{
  "d_mlp": 256,
  "init": "uniform",
  "decay_fraction": 0.64,
  "steps": 4380
}
Each number is 128 + 32 x the weight over its row's rms, rounded and kept within 0 to 255. Layers, rows and columns count from 0. Numbers have three digits each. The size before them is the row's rms in percent of the matrix's.

# layer 10 MLP down, 96x256, rms 0.133, rows 49-95, columns 64-127
105:136130116102133103154095140135160155123109147122143143112096121102128145133143148152187097139076147137114131108133169171123164194099141107065148147120082090180188176146125072160079112149071135
102:084121114125107165151141206117158186152147139140178151115136158106178186163127099106117122082121151165159122159095158124113148176162159103077106117196164096107085164072113140146107123090104158
099:129145174072122108118155122055152135117103163127136089173143154080137109143172149144111114132133113100128111097128079169077172097129156176122177097139069162152158176145077176159152152158137158
090:176083098142091076120189133151173136144129131127111139133134132113057179161134120094137120143100104145140085119145148075160146089200066173172178153080139178106078102193088135107096154118092107
096:144099149114125105088137142118110198126109065143058145154074183060117105055134143098124134102115119140124117155091132076185122156105137086064189124169129054154136088076088202246182149162114160
106:127124174113127117141110092069106134161121133146164060101133088132096089153138152151143115157138169192132101115130126161127123141160181114109123081168088123095112115153082169169098136133147109
099:103156078120101080099170149132193157133144086186131197142110144123139124077125115117144136088127150134136125088180154089111068090116092097106102098140115120093136092103164181155117135172163062
103:095148090185135116110049083169095196104133059176082171132155146085121173111125159153207134108090172147180185162083203127127117153088103134127131140126121121084119143088144126139147131102170125
098:105190134143128163086107094142084128121145100124095121132179147150065162032089081133141078107112110136201175086082162114136107146134144160144131155111135101159210079124145062096155174130136056
097:163091127138153184093106164070174111126125111140121131192157169121162093120093139065108115066143139100115141161110095161048158159096133144103165154136103120148138120115056136128116107132181125
094:143070127116092131116071095175142096118148151158154106133099110086133097160204103120145138091157080154148062173059111139180150138135139103091094148182101140120159151056105108149199126151171162
098:171066145098152126148108128132195118128148140115138134161086178167148106140138064114162094180144134137065138106085157172086094103097090118095182173142166110111235179107098165149131116132169177
094:080173147087111164127139171086127120129159150111103118152103122155116086134168180125097154081158157122172218112124099153124169100133101095113076063070122135179095123119151074140103126133156171
098:133125154138149108164065118110133119102137127137166116100102078098117105107138140150142124208129169140201130121077143181158110134144104097128135161155141125184057102172130172087076161120140210
105:145158104136091159130171160145150137096157231190142086117130155105094068127114106134126146088155126126139058119171126153123115158144143117107118140111165135117092171139131112121060136120197143
097:123129112122162128117171120099121094180107151140119117199140180141130124087116126093156113165058186057066102056156107091098134127135042180201149176115150164084166135131117086163055164107096173
091:143153081088152136167144147112115127105110165125089120129060137123174118150108112124130160122143119162130118122119160136128156082162171151141175063142129109120073123157130147114130127175091092
094:152089152099144117109122150097131114185113091116151136077125130081111136140166192061102097144141112142107175103104114174147120111136190081090095116126109140155093121078123079137109120150204100
098:116116131138095132171195147162108094127174132142130146057106127091117144132157091120094113135097158124125098087141136200171144118129140055155114164177067106176137128112154156136111136182149124
100:095170167134149137150119119161108151090167095112127117138108110132103101189147131067103090082126144117124129131139107149104167119193178133139145159120101117137117139131120103121049123162129140
090:175130139111119088082106079085128156083102122094092139099097159139118194123135080146132073147121092109141111103152136119141128193103098131134094158147160121106152096099121119143105159089077189
100:141189131140174065153133159172071181170123190092135164162148155216053084081079129155177153136179168118144170102230105138138095095148127137119126151069153075128158149104128153167182176162162121
095:097123181121144131163119151081119161123129106106128123093108150130138115098119136112130178071179112122191153127105080200124181113164132099117125127092175117129170115154094200131110148134127077
087:117150176105146115175124145105151085128184133160120093115126102148149171080096185146120097174114107113075167202161147166121108181128161108144129075106150118216127097092085135127128100098155107
110:095123111173142134130169137196175097087167186053104075097140105119131181228134073164103186103174113114118106118126124119127148100142127083075088118177165129166080104100114088130088105172126124
094:152183151159161131145078138104102122140116125136110147132156078119134149152100129106151133143102118104123149098067171061164058058159098124113168135108138073119121111047150155106102141108091120
100:046122177103165120135156147122149116140097123130090116077132090125104135117148162104141109090148083140085069106090153204123155108067118119137117149128074113092148125160141097113146139083151152
093:121135157155059189177151155138146160088131136159095172095141164077137159149167147102146066126118098171140125168128164136118116162141150135181129109129108140071159113106149134111154152112156184
131:185123201153120140122115153121134147099052145112136142141118203203155103134121070131141071178113175161077190158127104127117190092106153151153142134084137175154116126124135167156147109082103121
094:100144152109185144103107193134156120140157113115113140131151078078105083110148141156060102123169166129166108154110141102123129084178146096114174106105092166125113100162121153139109113148181110
096:100186085127118145108112121117112129107134070139083123150100064104131143083077139128143126147098111149150164196134097151143097107091103176106164112116103162134199113138125124061111102115112097
096:129121153130117115145160150140065164201123123136171107092104109124141119098090181174105155133160119121120129157105129107188106118052113117102132183156196079112152158136121074114086147160141109
106:077128152163111179132123155120111139068166122095115096140109112113141141145168060123131096091108178120148129131129180108215142144148107137074112101164114064138156084093101159106096086146086149
094:159200140160148048109166148132142145158110097116130134100135081131153104098086142132148137162184160113119161181105106087140171102116133150173120113132158093148153141077090130146154091131155148
093:131105145056125120115127085103095142173068149157115173140123153129137107104193132107164132098079134130133079128135160102128132095103111125152113155123137094089150150130106122115182145111120091
097:098123134094131136132165128182085105134113097159134139107062168127096127139107149160098148105122160086155111172111141093065156153083126076102112128132107070145127141102078132149117093178112132
098:112134118076171107171133134080162144140141162203103121081151167167128132101096166119137138147166159135185098129084122138089140126162150148133182125078144098114143109225139151145127121146149123
106:070131182122139096111109092139045105125178165108136096102187097089129165128162145098122132147130130086107155120091157147154163123105150136158125133123111131096135156147120087141118103129060125
100:125120164104167159115167127103167089137107143099209055124099074141127119080191134113097139080129073147060085135150171140153139085133104182103115130092145135162123129184078100095163165119111060
090:175120108099152182131145205123169145103170123154118119151176078137146066144129175101035156122195147135151136157099126190153124070128074103091132095162132151127111180150106118136080075127109176
100:112143070092093174170085184137171205129134078145156139166144153076179118082137137129121071133117146207070117177157132128150128081136112172145124114155091114140135135160120136174128109124159085
089:107173114138129113133102131151175149138130119150116072208125109150131088090128132134152109089130092132142092193120044147069156070158087109154095126082106142111109128158173172145184227203119110
105:148073099123097068130065100148102125041102139134141112139104108112158117177121144146128131090175115151164091190116086172066150055192124111059093130094104143067162163097142136116111130129171043
102:147134122121090089138120139147106146096192156148096143136116099123102109168099052112072137119125133119077078108112100116105066107132138126083101124175175024154143160123115114121196106117130111
096:089112155132112087132160172111158107155142153088149100108120126096158111115217143108120161242111096255134126157132160130139135104133130107120157150112213174066137098175141127129112111073139129
098:157095128202129142145140120090112151090110193098122129122105146166077096103141117086092109096153168147115094168104083139138172225170158121081095109110087104134117162095128147087140148168110102
096:058106093057105116124156116145097127162139126105157129090083151150145122108132144156119116079104104091148089182133119126150135125205155122156132157088096063157150103130055109219133163113166140